Part of a small language model's weights: MLP 192 SwiGLU, normalized queries and keys.
Each number is 500 + 50 x the weight over its row's rms, rounded and kept within 0 to 999. Layers, rows and columns count from 0. Numbers have three digits each. The size before them is the row's rms in percent of the matrix's.

# q: layer 2 attention query, 64x64, rms 0.114, rows 0-63, columns 32-63
# k: layer 2 attention key, 64x64, rms 0.0973, rows 0-63, columns 32-63
# v: layer 2 attention value, 64x64, rms 0.105, rows 0-63, columns 32-63
# o: layer 2 attention output (transposed), 64x64, rms 0.16, rows 0-63, columns 32-63
# gate: layer 2 MLP gate, 192x64, rms 0.127, rows 0-34, columns 32-63
# up: layer 2 MLP up, 192x64, rms 0.12, rows 0-34, columns 32-63
# down: layer 2 MLP down (transposed), 192x64, rms 0.116, rows 0-33, columns 32-63
q0 097:501530525463496449427489562577473515498536551544527560491469505508437603499573352501377523545481
k0 097:515448435546533614452444514502549524519613465432527543516437466510450479570512529507476467425487
q1 103:418620528487520476600534620556418549587521547497569521539497430527431491458499433469468452485485
k1 106:488551522459515420399451533554488407466513509398563536446521468469426475523531538456424486545439
q2 086:390505432428501472465446540521460453445444565406636449485481452508540521490555455515475554404525
k2 113:474531572556479524490454551525480397407427462565594519417441547489424469466522545547523578537610
q3 085:511448583484537394522606464558523532534416467469435516483567486537483472630500526437499528549494
k3 080:529572518463578628512538460548564614464525492488473476422487602524509639475441491481514467422461
q4 070:544502486470486488473518534468538523440526436477536452421467638499380503552545446536460417517590
k4 086:545485494535513542467548468502607513438631444494409464422419537489536571623488460618469473440505
q5 097:547575532522522564560473553569512540520491491595433551536513527481438521550510466481477487524440
k5 102:573533527470509561433375505537507464434447528490612461502494453551505552518518463467498521538556
q6 081:456498474473504452514448483549480448421520592486595600581571426527564551509478560462465565494492
k6 105:434452553488495537483454526494425402566435577514570534482468544562444447485556521511470584481516
q7 104:511490490501394434502554490493457486542506530403549510481449508533494457573496510548433488478519
k7 105:545586482550503454541512531483559494390575515432503476495447408544445610529481587464497475486468
q8 062:577531482512545443440413491508569438516542470505485472410524529483419560584566521502463453463529
k8 086:537552598474527652428521387521560508452558410471467532453442521490463594572492543581463484611452
q9 096:481502528584520568566513437559548588486509503535447521479488516477458495589451487445410507502483
k9 068:585540455511490445475466544468554557506395483567571494595507449466406451466488477530521451485524
q10 085:557507563473490548523535522544523554428479466470543559491527463464386522537515516527508384538534
k10 098:507477558558495633450473465449558485462489437434491506463496543481514548557430531487542516504404
q11 076:496443456584436473596452515420508521526497526579561530586468452445510416482445589456472404552568
k11 086:464451542554477535628510564517568464557489500563568448540608511567504432448391531529567438525504
q12 069:488560529485483559428516430507632466517553504496470480506536497502495490541449522513467502532464
k12 092:506547445429527571441544416638553531423493477523556469466460476516484594462449498591495481468491
q13 080:541448550561535488517563518494561576438510432525443530447520567423425472517450464526496409534562
k13 096:452503497560491522504546448473571560504534545506406482436436528463510518465568451493477492396469
q14 101:544597492528453460405508468428485463478509528488532538507469509523566453461465471410553629485558
k14 103:494483456563541438514477501468542469601456527493562523528521474425539487458543492460468557504397
q15 099:578451535493570495581485595509474427490482429504426574567407470598431435424453502496547460494522
k15 106:504486535523524515533507596547619505550538570466420560510494523520510456455395378483501456533518
q16 093:545450540524520430470528419555385450453574502505436509502418466609448424558530458516450593452446
k16 115:501547534513433449513539546523492433498554476544537532450531517487383499496514513496537549443517
q17 095:484391586446540360466522416521464541519539544447519492609514572596486440496492464471614548495470
k17 097:429510458505515519667488576604433601599467527494539463565491511545490474497501478509577501463495
q18 111:522485404534635534500485433489420513522499467468543530430488462540529470423494482454486519567496
k18 106:496408452501448524465449463501503499531649462513495502459415406505566522544411484488560565497507
q19 089:480497468467483577574460468512483557454497583390536565484569478498408520558500455505467546443474
k19 109:515489461505463517502576439440439450500474463519527474485549480527552607509520448374556469443515
q20 113:446444476454446636433457432489515509459484537450503449455494474460560428458501517483629518587529
k20 110:427531440450450482484432540501517493522497439603571505438465470524519518475508445520577615509493
q21 095:561424571497590471409550489427476561508598481458411482503591460459530452476568465436517498514535
k21 113:515438535568567516472552560500537519560567465408396529486580565437556486508575574473499545401505
q22 108:561513508473515492428537500512658471525455459535498503466484399472464523492506540506429450590472
k22 112:469525510475522444494441468555491536532504475431625538517607519419435491519511526513412469481502
q23 130:498498504507533559534422516555469559443579459386418521519442536435507521477477540429566566460528
k23 104:561501531508473542547496514363505498475502459522424583487467501500437442532522484539442537567449
q24 100:526516585502489518469449497400510425511620488420497454456537480583524435495508544614548457447383
k24 099:553516548393470541461539574562570455518486430480483512588538533590534444506471504519528469466465
q25 110:526408481494566560471411408453530592548547500552485543380525498444501505481490543519491582602518
k25 095:531444445528511523441468548461528533560492420518474477551489533490512413409544560604581483451507
q26 114:449592488479485437571438542536434585438534540409482441488479455503487496489557475526513461464504
k26 102:518432497440359491575525428468558486524488432417535536527561512502540451564603482518474501545425
q27 111:452478515449504461493455483539526547514395456512523541511445452525494475442513484414581577517578
k27 100:549470451536518487510439520542509566544474361570464447537459528519457506529551518566540456580432
q28 105:542522509487543477511413443474491552402504482459492548503548486583591525566449527407586483486454
k28 128:510481396336500498547538479491441424591436534510529511454408506475446533483581495479515444478505
q29 115:425543542495527445437528558510599496511538421577523500460600405442466516471470492553488486514500
k29 116:515532598472526628448455538518536532462496502516519388522555471531478607454484570514402521468436
q30 099:516480399551450461504510501473498496482638506480492516431483534462533461522479469499544572485495
k30 114:563531502354431477504530455455436461428578583536538472531443471452506469492524478445443448520471
q31 112:542539312433503401444491480513523490561443514486508434553479466455520502569459448469487514444470
k31 111:388559452496533403508510613535501543513571483574525550489565531457432515531520508558439561529447
v0 103:423476556516477547459412626485505533558492457457436514492497572447475436549508551460488528484492
o0 116:501494321473420518565430460469440471561520515489537461499479478455444500421534544398503547412499
v1 101:486456486470469553406436534531474527537512583500514475514443446464536594461542417545488465531524
o1 109:491597471519468610549444420482465576452498456520505439470473543548542453537490488432545406489493
v2 119:468438510440515516452513555600536437480443525482470532515563440443551440553509574603460566507523
o2 120:468519438490567559509510533478485557560487505525603423498425443552471530479412445478519460590504
v3 107:382461509491549468520566465512519544420456515438496588429508435567467525492526438438485566555536
o3 116:477508544485451599481507552537505472583440484612537476568549591495515417507495468542470472624428
v4 100:521578554530469455505475559498525551559505544520487483522491542528462645398490492614468545458487
o4 098:549425470459536485549487505488492482476464443505434554460412490524511422557513467451552539431429
v5 101:476514405592472551468539481433545482444524550589492469467542489513570414487517509460485565421494
o5 106:548490467443549455443594479473568468517522548583576504461557513422463443502542509459416565468457
v6 109:544558562552449479444562485438513594529443528576587606459500552508445528461406500509590494563496
o6 116:620463543469545570497460515429578418425528452414468517481459482595547466483518506472451531486550
v7 087:546437517474529522565414502446503406592481422465527573435527567548499437544566472441542398478463
o7 090:472511517559441501528459501501451544407564532502499501449479466501537517422547525611514498613408
v8 105:492503459450505446458545557444559421543447460460544566489414481546634476605426488467483451426556
o8 119:436545520493590543511506485604536542466433515526485465545590376540487494485457538514461493539481
v9 110:472430386507469470470429571471494504469528669448559457522527536448555475539526504468419465440530
o9 123:560548514449511579562557421539540529507515504508575568484535486482581523476475538491630542475509
v10 104:614434575540568539541532499546544523515469467589519468436475457499460480500466512493537521477549
o10 114:541589427501392471547514555512520504439514486501446494495550538470451486559523531598438514499492
v11 098:516501503506436621479536541567471464538535444518532497541450471472519477420510538585410492467426
o11 119:482522515443416512450481486477480575433419492532515416454434535542397522610500437474510523469458
v12 114:544593497467581483552565442472406571501544485498470438456472414517403524413480545425554510525478
o12 115:546439520496473488518516582514441493524560508421483639450581516474512457493620512575524457531481
v13 109:470531533528415541478593397428474494537508529624484533563537462483451561564467510435473523489504
o13 122:494585524484552568502532541496462515505563507433537495495505566526378459627512575588521513425529
v14 087:503478510483558534493547557523451417490501533485514437485549413537529461527578513475453523572429
o14 104:403489616527475520520447486492475592454550495490494598553443460446545532498452442516524500538508
v15 097:485489470463604537500498468439449475452541519480495518522526454536488450559533430513481523546567
o15 107:458554509534463504524505480499491390549436494465505505471497416445453624565516408551511494566526
v16 103:505441523543527518509550585486489545464525613476455511409489514562512597562429529483432523552429
o16 114:423479431524535527471447498580593575525411504495590541482521477542531474439492490564506547387606
v17 098:492527546573490535497374569487486489522525536523542571525433478444494495573456448477484520534475
o17 113:486492424540450527567536508409463446429488422440581491548509478503537426479427554559487482493450
v18 099:529470510452533490422480506529463528598553477530502486473450555575477506506547517484606433520511
o18 110:463496433535426541534376573574415448505495493481445529458512539517533501582544483549472454423503
v19 099:441528490535566493475503499605517489543533558446444442506522478456639501548521544555474599527563
o19 109:472475469440463435534481503504569492484461472610579475537570437460530506487470535484628427499452
v20 121:512517512436411516444552424413503427559498490602523566424499530497521491441480472540585482505478
o20 130:489544519548551541577504538535535442466543453443505484518520415468541445572482490511450463489639
v21 100:514460420431477515558513478511540520404502488554480447457569529493497592521437463557524562427505
o21 109:505525508559541455453437480606545499583511506500477430567458495479472462496525531539536545513489
v22 116:505526489397578481495563504512441486480631423496552442554533503476472460446523478557559442409522
o22 126:607525486530478547474485597466529583540443476496410593427565449498477563530579444535461441485469
v23 107:351491594469543485566449540519429539495543528530506482470456535499506538623576483532508557469423
o23 116:530482484488469465462533458473439478562481465493447500479489463529462434476517480437415418524481
v24 096:436511508581524449562570481525542538363485450472424524543479487428465541480497466437528479567544
o24 110:513499490438521549491436527487544470533524547531553568500477618428552511500479564551449519601591
v25 094:554559530523568558484422411425491507489505455554536530536507571601573515512493539458534501484485
o25 107:535459430438520488520522482525486480457519587433463444396540455485525468587520559654433452519449
v26 108:539460401483516460445471497463565631544534527405557508528505491545552481609460498435432460514516
o26 114:437399465533574487493493487503425491349475561572581544527504435525491545470433493521549492518457
v27 098:488453502471515532488548469449523547507523485504433487618486486510488443587500489510445488544508
o27 105:486509427415513609446510546443479514534439531525529475505441457470475594497453480494527387548530
v28 109:386476468530551517544467415544506558578448475466507486475459515553450554493437565560557528611536
o28 112:502476449570462511475427462531441541512483464467491497416453489503501450526480642453513495533546
v29 106:532567503397527538484470469418461548548498536420536535538543550557384488453536436451469513549470
o29 121:500531489428514534434559550582434527510501522397460448515425397452592539448499509529462565456477
v30 121:492610478562507569538489569511501510518510526530466580437570509542501573450515487604463368508559
o30 141:591502514439450442492609472576497429525546504518429516420491498466555423501547490419544538482502
v31 089:537514517511538503467489536386555542482534543429563428537540478515469412462512479458571570447578
o31 105:584431495513460490485576467542532487385411532507535501523479523401526528527549576426405389553483
q32 166:489527530547547550516547404466412519504521530468456535483456449459564502558451424599493510487406
k32 097:512456615572523576572482503436508557523551553427415483527427549522558463581528521438509505536424
q33 166:440453496476505405482418491526556437536449492422392475445597539569504501506472458512459537477477
k33 077:471573530522507590546492539457537407538503551395475478471391572552486417576548584535574568539523
q34 066:413547491562474489513499585485537593558416556423502477501495462557472545490549559495560556581550
k34 116:527473537454545490443525561565521529558424381560436511496545511516509470519571415574481560531511
q35 100:435527500426522429478537444458398537530494500483578468534471480438477502608496493507517548539458
k35 100:578384535520423500452493591446473594504534389497494476461452510588509536467549506436534530492525
q36 152:490451530502468418485526519531487463471507531594567450561508421524443489456524440538513494557514
k36 073:544490485557489473520595609428516612513527471474460485538517409511518499506468457476536556557581
q37 067:495514459480477530573468411554417478477564414505526506509471540496475609535533449588547498456496
k37 076:434495456498446553621498448564519521559472407597411465440438438557481453487488479529445493547541
q38 091:465514514573502536474462536474452430531553511470514584548496522540462473426485459542469517600581
k38 089:429551406431501518479543513532464452475514571442569547557432510542471566443512485582472524458520
q39 064:525503561468526455507435629486555545570458566593467527494494486466479461496473442485415499500512
k39 097:508475410464481484519480538462478397443462561443523556453505431468543569514467385477443557546519
q40 077:526454557507567484516526527415541479511460485504516481541533559464412497578443440543387447537524
k40 088:595515559534561486463552489491458500550516473434550473428466528509500508437556552525564495453538
q41 086:511526561513449436522524548525576498554384625543519455571519557454495477569495483483479497567450
k41 075:495388454487446471477604558417405569604474506530516533507507518476648471416562480478470547423497
q42 088:531423535449524540530556434490465559509521520472561506529533483456527524428524548524519374572528
k42 085:510517539453511496456526502556526546470494378634516452535544490571575506437494448471438495448463
q43 076:455562580623457472561506514579521526541497594554449420513453486481527475515472511471553463536500
k43 088:505412507566438530534539553416483514535570553486463496470444503613506479556584435500504526523559
q44 091:418592409483415469501481558559554447515484513465429444491429482503534487483478524506618492519543
k44 100:461471452444490484433498561458510428553462598473447501526505592439604459502526457445447572446535
q45 095:494557542482576399472461579582502520493491456436499424519499486513439403462442552441513489457470
k45 100:540523579485494522530489555453538496512628396444482456483492596526493497499455521509484470512447
q46 069:522492439565497497413528434452503569465546553381502444448487498508486609497576458589555510514486
k46 082:571498519536492527485402508444615446517471429453472479444512562509495584530478423422551502467485
q47 089:509504440456515522549507569413484463540531520484488516511487457516521535465506541511557400522575
k47 098:556509455495540571553492596462484559497408535518451476536508515515578487473530479450515559468531
q48 089:636458545506421535494477460494495513462639432481492450586514530502499486459530471525555513560479
k48 116:512476441497494477476459430499518612583441451478412461511518515543476468429625555425611539482498
q49 087:518462461503466584473496429457533517409459515484470449441515436433553508502505525548471528570491
k49 096:536462497412525455476504562520450516481452469554480505479481504457502537425514442436391500460533
q50 112:496503529530496383531406531549450447444409391563512465473469448546496576530489512435492499483479
k50 091:611481562426470446546469453549446452572486481480517536503518665395612470516508470538404427505444
q51 106:539444514476562497562575505502552491510541500496413516510458522503499458473454570573448468578377
k51 095:509467574544439455475465493440516469497594464555457482442554468415489500529534483442435420570472
q52 095:536437467482473364533543530595522523513538416463589480497490487580485480437444584522535452456498
k52 103:471442429550518464516530520510534515481534459390498448415424540484538496540566558515512499522477
q53 096:477572477486581484508512530509590563493553598589499502436516561484470412569510451588554444413526
k53 095:492497573506466549508494540475497496522479503555459509503563534454545378653550497483529563425470
q54 077:489448457567418470570527498435490453497509477481438425572544575476520536492433525493493498631514
k54 096:509518468564429403498492487473492556539521576517435447502463477454459613518583468499493477495543
q55 096:482439549483459508588542484499525571480474511425498509454408553574492447524473433527480503560480
k55 118:495505498512551514560476469444519480526556395447490471504488462492561374498465434543446390525438
q56 138:492551361446495552500446491455492495557485571442448482469531579478554521521492584499511504509441
k56 112:547524578462532488471435566498507478516416440549528450488537509522447545522534524481570536562620
q57 082:651543495426472518460491505514633499450490490511532441518531515486554480499504527578502458543440
k57 094:511488504551536561530402525512432575503437455576497522500533367541519539509460429492485494508422
q58 090:431521558548511488491496490589441582558479468446483521484534520498498469551509375424555507536483
k58 098:551533534534539569558505480536539510523463408505481528541521497580490509449408468467521452469494
q59 091:473583503473461504527462491557504408450586547521639495480515551581405495487508524522516482431542
k59 102:467496517438442614445473505595467488455488455488563424554512502614583393580500476534529556483469
q60 114:456501583547481449549450531533451405519484469465515497532491558477422550486631569459432554489536
k60 102:461534482417412457463491486577431503556432328500553522412510433527449467512488507487494510481524
q61 130:612536568532474566474418516524473476536563467571524447548534414496473615462498500439497468525478
k61 097:442470506566458487472496522563554582530534495573415571555651455442530559530481419506456583476494
q62 102:497514482467545337513491541555527461551436517504462574429509470473501485499524532415474462460547
k62 108:519473455480434561529504530465425443464496431405554441544397518557495396567531542563518504516491
q63 112:522490437432547387573564519546536497455506485451431417519513414534515448458474452472502455441502
k63 126:492525525527564432544565490540521524516518459526593474503604518429451430492488509478487421489587
v32 090:443458545422499419553518563467515518461573605503501514487386447526483537449438432527529501460546
o32 082:551481523476462473416557492549521440483554537438440477471502490527501469478496482486491495605469
v33 102:491442487498569449588497545480470561455461503396443475549546534440475485465456444512520512429550
o33 081:436440577530518511446489610540570507523442599524561440527376444557520489486476579490494549522506
v34 105:452444415571471523531462484554484469503458450562544453547497543510548551526532421504539433506474
o34 078:496510403505598473465381553373440501540501511473504441478543495411555520434452544460479472468410
v35 087:461483434541498464435513420606457434514365499510498509585495506434594453541482477441600463466511
o35 076:439481576488473590646526516511446544539389532474455466463422521465438526532431579470427493510441
v36 085:604494382500514526506468472478466555509543406535536505529445499532576404461579587521475516451456
o36 083:533488521472506537487440472361503449510424589518621508547512421442458567437479543479559509461511
v37 085:464487525495432552560445483538533547411456441507546522468437553459412558396516510492592478589578
o37 086:446477440559430440359452476552534559538441522513485619528491491458532504559479497448527457507475
v38 083:501462526439617520449503550535540394519485487425456542503510486491559507485441349499493425497548
o38 076:456454555447465413557504481606523444477539578452534496475476453537486560447457473496583573492461
v39 095:462500597424507450455574520477449422511527483463523474520487508521526401567466543407494511425369
o39 085:595618459496475533530522428571518433546426446574519438513553559492410477426484498418512438537503
v40 092:523558487496526470449491565474542459499527508565447551474467477501464556450510409452488447393531
o40 072:526527527527511418641440486554475483446509452456507489571500435457450495519492530459482353529511
v41 098:549487494507463487467620515473498475411570465437495500588479506465498523481392509546431470524518
o41 094:467477538499488503513491491555498378504513496451427371540548558445486436604536536538558490497406
v42 090:484434489525580448495507528452561511513504574425551480566555526571548449446505584470452486428493
o42 091:455532561581507505530501518366582477564550531509464550455570403576511506421417511505506541515518
v43 100:461511466452481539572460567437517535457546428530463442454422560591490429476411557428531543428573
o43 069:462481397458525451434609589608511389492372499516494515480591446495499510582457506518517524486478
v44 096:417534540547485485568462452496527443544517424491511414509526563499543456442465465475486554466407
o44 091:503559451461587530513525511558465544451487543452442577459470504441671539508432557453478488525557
v45 112:451497599507454559479490410420514518523551464544461449515423505483489485526497531515441486553482
o45 086:596556553428542511516483472513456503454489527453451487502544630526543502604556588565441621418571
v46 091:478366622522482603526459464501469510459504419488410455592525509556510535468565442540538572450470
o46 079:398491404459450463524605431432506441451571573511585519410490507465520506513476510503565503448501
v47 097:513534523548452382569448460436503521478553531515427510384486529497470467491511537500497520506475
o47 078:549514527374577502405422543538499487456467495511476516472513505462483532580484484461445443445529
v48 098:600509461511481507520525673481464512511497521621515550509532462549546506545443527495577511462575
o48 084:419415429500534480448510491556484521550527566540444411514525403431471510464423492538478476482418
v49 086:544440514487587445389507473487545561468470550437525508525515485471481446577463563470470535483485
o49 087:546470460515419617564479521452387469537459474499473415475572521517506489521540444493554508454605
v50 104:537453463499549456387480619472453399422495566498532602517548467375485498559549502547543508474493
o50 113:416398605426557476493559473469469510485497415491541474420573502607425438469508437502492484492381
v51 096:555603530509527457462495475587405442510474528549443485482520541507488386417529558458592501449378
o51 077:463454445569631608512480475536506491457484437464570531487541386540491559497478480516467417479544
v52 093:518547417492529446468416513463568503455549439443398498466558391533557498475483551364560526485491
o52 076:517555435433475533577482507573509452471359488496569446440466569475594461499505475441436437507524
v53 114:500601653511496505445467432485489603532504445510580488464434510485457546427496470522495532550506
o53 086:480587440496482582492536522397551483447480471483410523456506487531526551524550467531387522426501
v54 100:475525521517504516514521532557546550504416477449425388571549510480534494494410485493531432493433
o54 080:515510516572470588577396507485521447530416521483567406507527497471504513473448526605517639559544
v55 091:462482443396512479431541493567504510483448469385386509493521423450511518454505528428546553543507
o55 082:581483400430475489601556516443535491563407494531581398496421481559534484582475470555529596436523
v56 092:430507505466418431509452658542500605506509466490466571453540530506507549527533466489539487475529
o56 089:580537464500442540427568451434522455536537549505499466519500513446533499566516515569473427481496
v57 123:463664523533433495507536435457529537579540453549478528450550499532457485498452560548469465570523
o57 090:559489546446455495609458502489515423459546510522415476471413510540469600565449479511490475572541
v58 081:459487461579600497450481492535532515516516511419428586495569415474421515498629480460477480512542
o58 076:520572563406508493602544438447523484481482421534497521635424455633541493411508442438574494442508
v59 094:472549469502502411528483485563538500484514480446550508454547431449485508401485552475496548556544
o59 080:534463468481460558481551387438477527506409430482498503497397604467489463516398450526514473465551
v60 093:446528480471478538522418590477486466487559505484458540544470494559519542580490582477561517464517
o60 082:491402493433543481513518514491490540516457507535481560492540435569549389442408517427456575656463
v61 090:524468458486559464420518569488413525452491473508520515497547352425553476451460522559591473500493
o61 086:545445557470459538556497517608546515489465566484482534535551450553463446454530535482447471468557
v62 090:574552489465547533460578510446501458433385584587435548500530420509476509457512532461531477500546
o62 078:458448516419462437513499539584451515550438440555495489491477439595501476537530542448462459497512
v63 100:479536478506507544435483502453581541557478488544601492463569485437382524506471389498477494587500
o63 095:445486646493422454586507577514511545523541471482439536455509522529547466493492446464521487436503
gate0 101:471556376490432516526559592452459568488440496466600477449520539499503480400448552512518453481524
up0 104:527464442558479488515523488526547546520388576448517467466537557337474487497531625493514525560461
down0 091:486491439449413570562467481510459425483499528516470529558421465489535381464555464546542516483454
gate1 105:536511567524434501492443596545502535478439435520561588508485498498471479498432498555530402490488
up1 096:440520475541488542458489378453496528487491570521508479520427460510515530438603517437525576473541
down1 100:535565445578441564447534458530560460576494571576577449469470445546510526469567519512531476507487
gate2 100:472488501553558468478430521453551518556513545534514578577488475468473485532529547476393513447496
up2 103:483513482539399454460474438465453524522456491487553499426505564509533510428552463492559497444437
down2 107:585517557506585482491402517459466489481481488486493475576482603564559487489550548387444529562526
gate3 093:541420499492503488509551498499509467495462541425439559489517413576470499508522476464512462525495
up3 102:452490441503511551516483554483577565582542491432474474511524480539560512459467516366529589469480
down3 101:510508502505525390522533593485505472524448513468452513639462508566468404471482477459579577444461
gate4 103:514539472501514478536493515464545525497430626508471563446432550442499496409500539496530532452509
up4 100:551481556563456444508416446460466525491531541477507541451387422450519516529564515408460485547571
down4 095:543468552541516522433446441473490446496509486457457553551435598456427460520448496520455455533488
gate5 107:444433538477493452414477464536503544500498482641519498538472502460537473388518512478470508466447
up5 101:516468493555460509486489534489564412459602466456543496515551474482456538539492499505480562483486
down5 101:445416501463600515535414562532452473468432507538534483520569408565597536479504550488473467439506
gate6 100:540399536487485530525461537466533504424457436402527595476541507469520483525521595477512454518512
up6 096:561553510470529531490400512499486471451535500476594470460457494444533503567509468393483540455506
down6 099:563594423511554519530593504531469386563430473531472551585499480565511541467509559394490550517522
gate7 100:453512518477530554589503475564535532471514499434458546492543416462621526483465519503420431482449
up7 099:559504539467545458526504508578576508517501572442513524543474409436513531371639585463485495510438
down7 101:551528528517443416502543546538453496508433452523470483423427447471456411529515527549578498472373
gate8 097:482432462576478591475507545445489513469566541417496475547498500531522585497519472486460534458546
up8 101:454444373583477483478478519506493539519500484562540497469545626498499566609463425435485472514536
down8 097:479589575399498547445506434462501517570450517583437492497431457458457435521525494599504465533565
gate9 085:649370479526438460570587433431547537506496527492483455470449499554534526553427537501524543537571
up9 101:555539428529393495558538565443531452423467487536466443378497502476487471563455560544556527495600
down9 091:482504418510512501554535469558520535382516456524468385414494491513505472492490458571450442501390
gate10 095:469476520460486422573421541513430514430476502527392463437583545570535525477549475505437561540427
up10 102:507532470491574471620497555475425486471520480517487391421487471491459540487551541507502417532494
down10 106:545557487462535553511524517516467525546541596499501441479562468574460447513589598538478478506590
gate11 104:491473520507407494555464432502526542470454466506533498532432424508549493473427462527546454458507
up11 087:529447479479487504525536600495473537566504383431580485560517606606439403555517534561544460533565
down11 098:462459539468478529468510535460470452571458536512477529536538479589486466531527573431625450592499
gate12 111:541518521453464533452474522374502516462553539509484492476530556522420567493488487454518600525585
up12 103:536560436612509518549491528566548531537584568462572480579480455550551432518553503529518475511559
down12 099:581433486489508412490500500600474431515487540417480455448523466466530561378515493531559448410493
gate13 110:576450522467438547467567452602504541549490506582510511585542531525571532492521536565514552456563
up13 098:472438483546498485538511498488502598433492484497471471573471565546548586556509490536472469467446
down13 104:551423494455479479514501491460515459525530462548562554448480621599569560532527429571485497368541
gate14 098:449447493506444521508487573458527475529515519460509441550544538460425503557417412451514565420407
up14 102:469459476534482431526521568555459472530455515358545527489484513486507512566484537484471548458418
down14 101:535490489473482467537574457479532465539448513509514517509508491532444426494406487569473468569504
gate15 099:534626545474460546527432508560447507553589505514465519486469457507548407447463543458541443517559
up15 108:463483488500543441596412544502574571390545410550494552536519538517486503536436472371552464448528
down15 099:575450521485521459551487576501470572480538467521488542449423527465503445519528517485544485469461
gate16 099:495512471465466464509492451509463489382438531488475497529475499498556585401506426432562521486432
up16 099:442544536556480516467490489486547479481496531481464464499522476453455607380516450514384534611533
down16 096:506612483481534503535447492554538475556594454507500421488516459512470485513514512556645388483459
gate17 106:469499444518534581523489467481465583576459506509527531501493512576494581448571476506439602495555
up17 099:528472447565506421475416439525462491518439459539510553489438515474520489594545492444555566453491
down17 102:530557417533517477417466494575509495526448579431534511569452454440456386527515501475507414500606
gate18 108:501567454445514483566550424492474561482413499533483514445472484548509537461522556493563538439440
up18 102:487482544528469487436537545544493627487554398477522444478546611552475426487491550431453503425402
down18 102:487528450489452496535512409521451543498454545497495586523500491472458462515529499352466449587465
gate19 099:487539409540495529422540552441533511490588477452549489448513468461451473527509463450472556473452
up19 096:482468463561543555449599492501502467424560499460502456633537489493501503530473515450521475570483
down19 093:464542518484397560480556486537494383526532396472527555580454504515523520453487454471545579401571
gate20 092:442424588497469536469535557501512461473536446509492509554496556568431411533475499572482442614508
up20 102:511576443553480456482477452585539493550508527509454500399557505449515504474554503563531483648586
down20 102:469502445545484508515448507473552648589465528501522519574564411419441541464513466456534515419564
gate21 105:516491542509517552537547502539553417528475501531506495569435462524473507439410440445555435543525
up21 094:423555477425602447442489481494380533485511462548600488519522452497498555528512480507482471470486
down21 097:471372534525476517437479540517649449463571404452509558454501480513423480401587525448491493542434
gate22 095:501461607553552348535497524514545452497469410515456547461438397527561541526539488492487555502540
up22 103:451439530563441454568437419508451465518586488456476532543457467482568561513501430517500565538465
down22 100:527470442485482492398569512535467537421545575490571444416475493610471535507471530582479542516534
gate23 090:470576430438484528506475525509498483514501427499524397469535569539530477482392535468497498390519
up23 095:536471509437529559478423526570500469571406443581454563528532569541501468547450517517566426443483
down23 097:463493515511536453518506465445490528575522475547642438511500522559472487475577442522484452510502
gate24 096:552522457540525522535423584466504501364515596553535517437458505540528494572514528450470533465527
up24 092:496547481577484488447404508516502428607505427569543491472484476458528576486488586496493453496461
down24 093:605428465470454505553450498542572505542439395447476514529489491510539511555501551497530508515498
gate25 104:419521604484499541467536575522447463504552464513532419470625462566482505490434526566530547467517
up25 103:530482465439561520537535466514566500499465474450473479466534450585586504536547450453498422465558
down25 111:515495550482424545449524539500506529381562430542446478533553483499540387562498462518467499487595
gate26 091:466481591496501441546623509523502614471436485494464529559499503495549475450437567470500487566560
up26 087:474498420523517505411409550444523485419491479467528486561512508473522491522462540448538448394471
down26 092:579527516462486445424488500533492525608537518502462532517570507489497457484477584380554512521422
gate27 099:384503533448428442493494478477489438505532502560510510431529497492475467475528495544478522408556
up27 101:516394410466458462499503530507526396472508504563557527526532485507450531565537418472508466433530
down27 104:542495448529456595530486477382545525440500458493424542439469495457481451590475484447527428465500
gate28 096:524429490559500511487516505558509477556520444510489559547438508556502500501535509505526520523395
up28 096:416526450566430470322453508434526553479486491541523486521582521444481553465521510510507520515421
down28 101:575452384546465479589594453475528441474445501489563550480445451479467468520519477564575436441410
gate29 101:449510526521521520615488554488544520504530464504475547476460415478512611507407527431500425494450
up29 098:595597399422534438538465444477538518562519514443500488503549492367502459518472593473481477496539
down29 100:481590456467579567488449519467551461515519512523575611466411559441477449524540503524465555534482
gate30 105:547445441542404401468483547417544479409407450541498547402572520461555513457508559527488401492474
up30 104:512487610477496516552401425491486508517555585521557460546501569534463479516517513377435573475438
down30 103:476501489507536506504562473539521517519424450590562499486466520487566496411558520423356490438455
gate31 084:480443592460569553564389483547536463416484493554580475490415590536468545510517374477416532511487
up31 096:431526448508524491540480583557553392538538457513513438493454528500523508482540513511373476498529
down31 101:485537579516482590435462441416547510494481500555453466484465594521386531459420520519622429520503
gate32 100:509509535547554471547528481521440499455465591486457415518578468408503456525513487440601524509414
up32 103:516428498437497539392573459525542511477530400540505515585462513553489447535538541491502470618542
down32 106:521505505441476510474493470511471562482590557541406476418471444526504438470453499406564510460533
gate33 108:521469477466510543439506457496473476456479527568531564442518516419507484531473473413459466568453
up33 109:562551465492458495482444496544496498501554502473488464404487439470556613517434507519536565501489
down33 106:520510479490530575511489427497460450514580553481488520496475489526471533577464503547518478500520
gate34 096:550506553523487491499446508527429517545479510441424582575475536507551520528529409552560610491526
up34 095:450551561504464456421450445514415495469518502543416495393421463401536588393464589469516501467469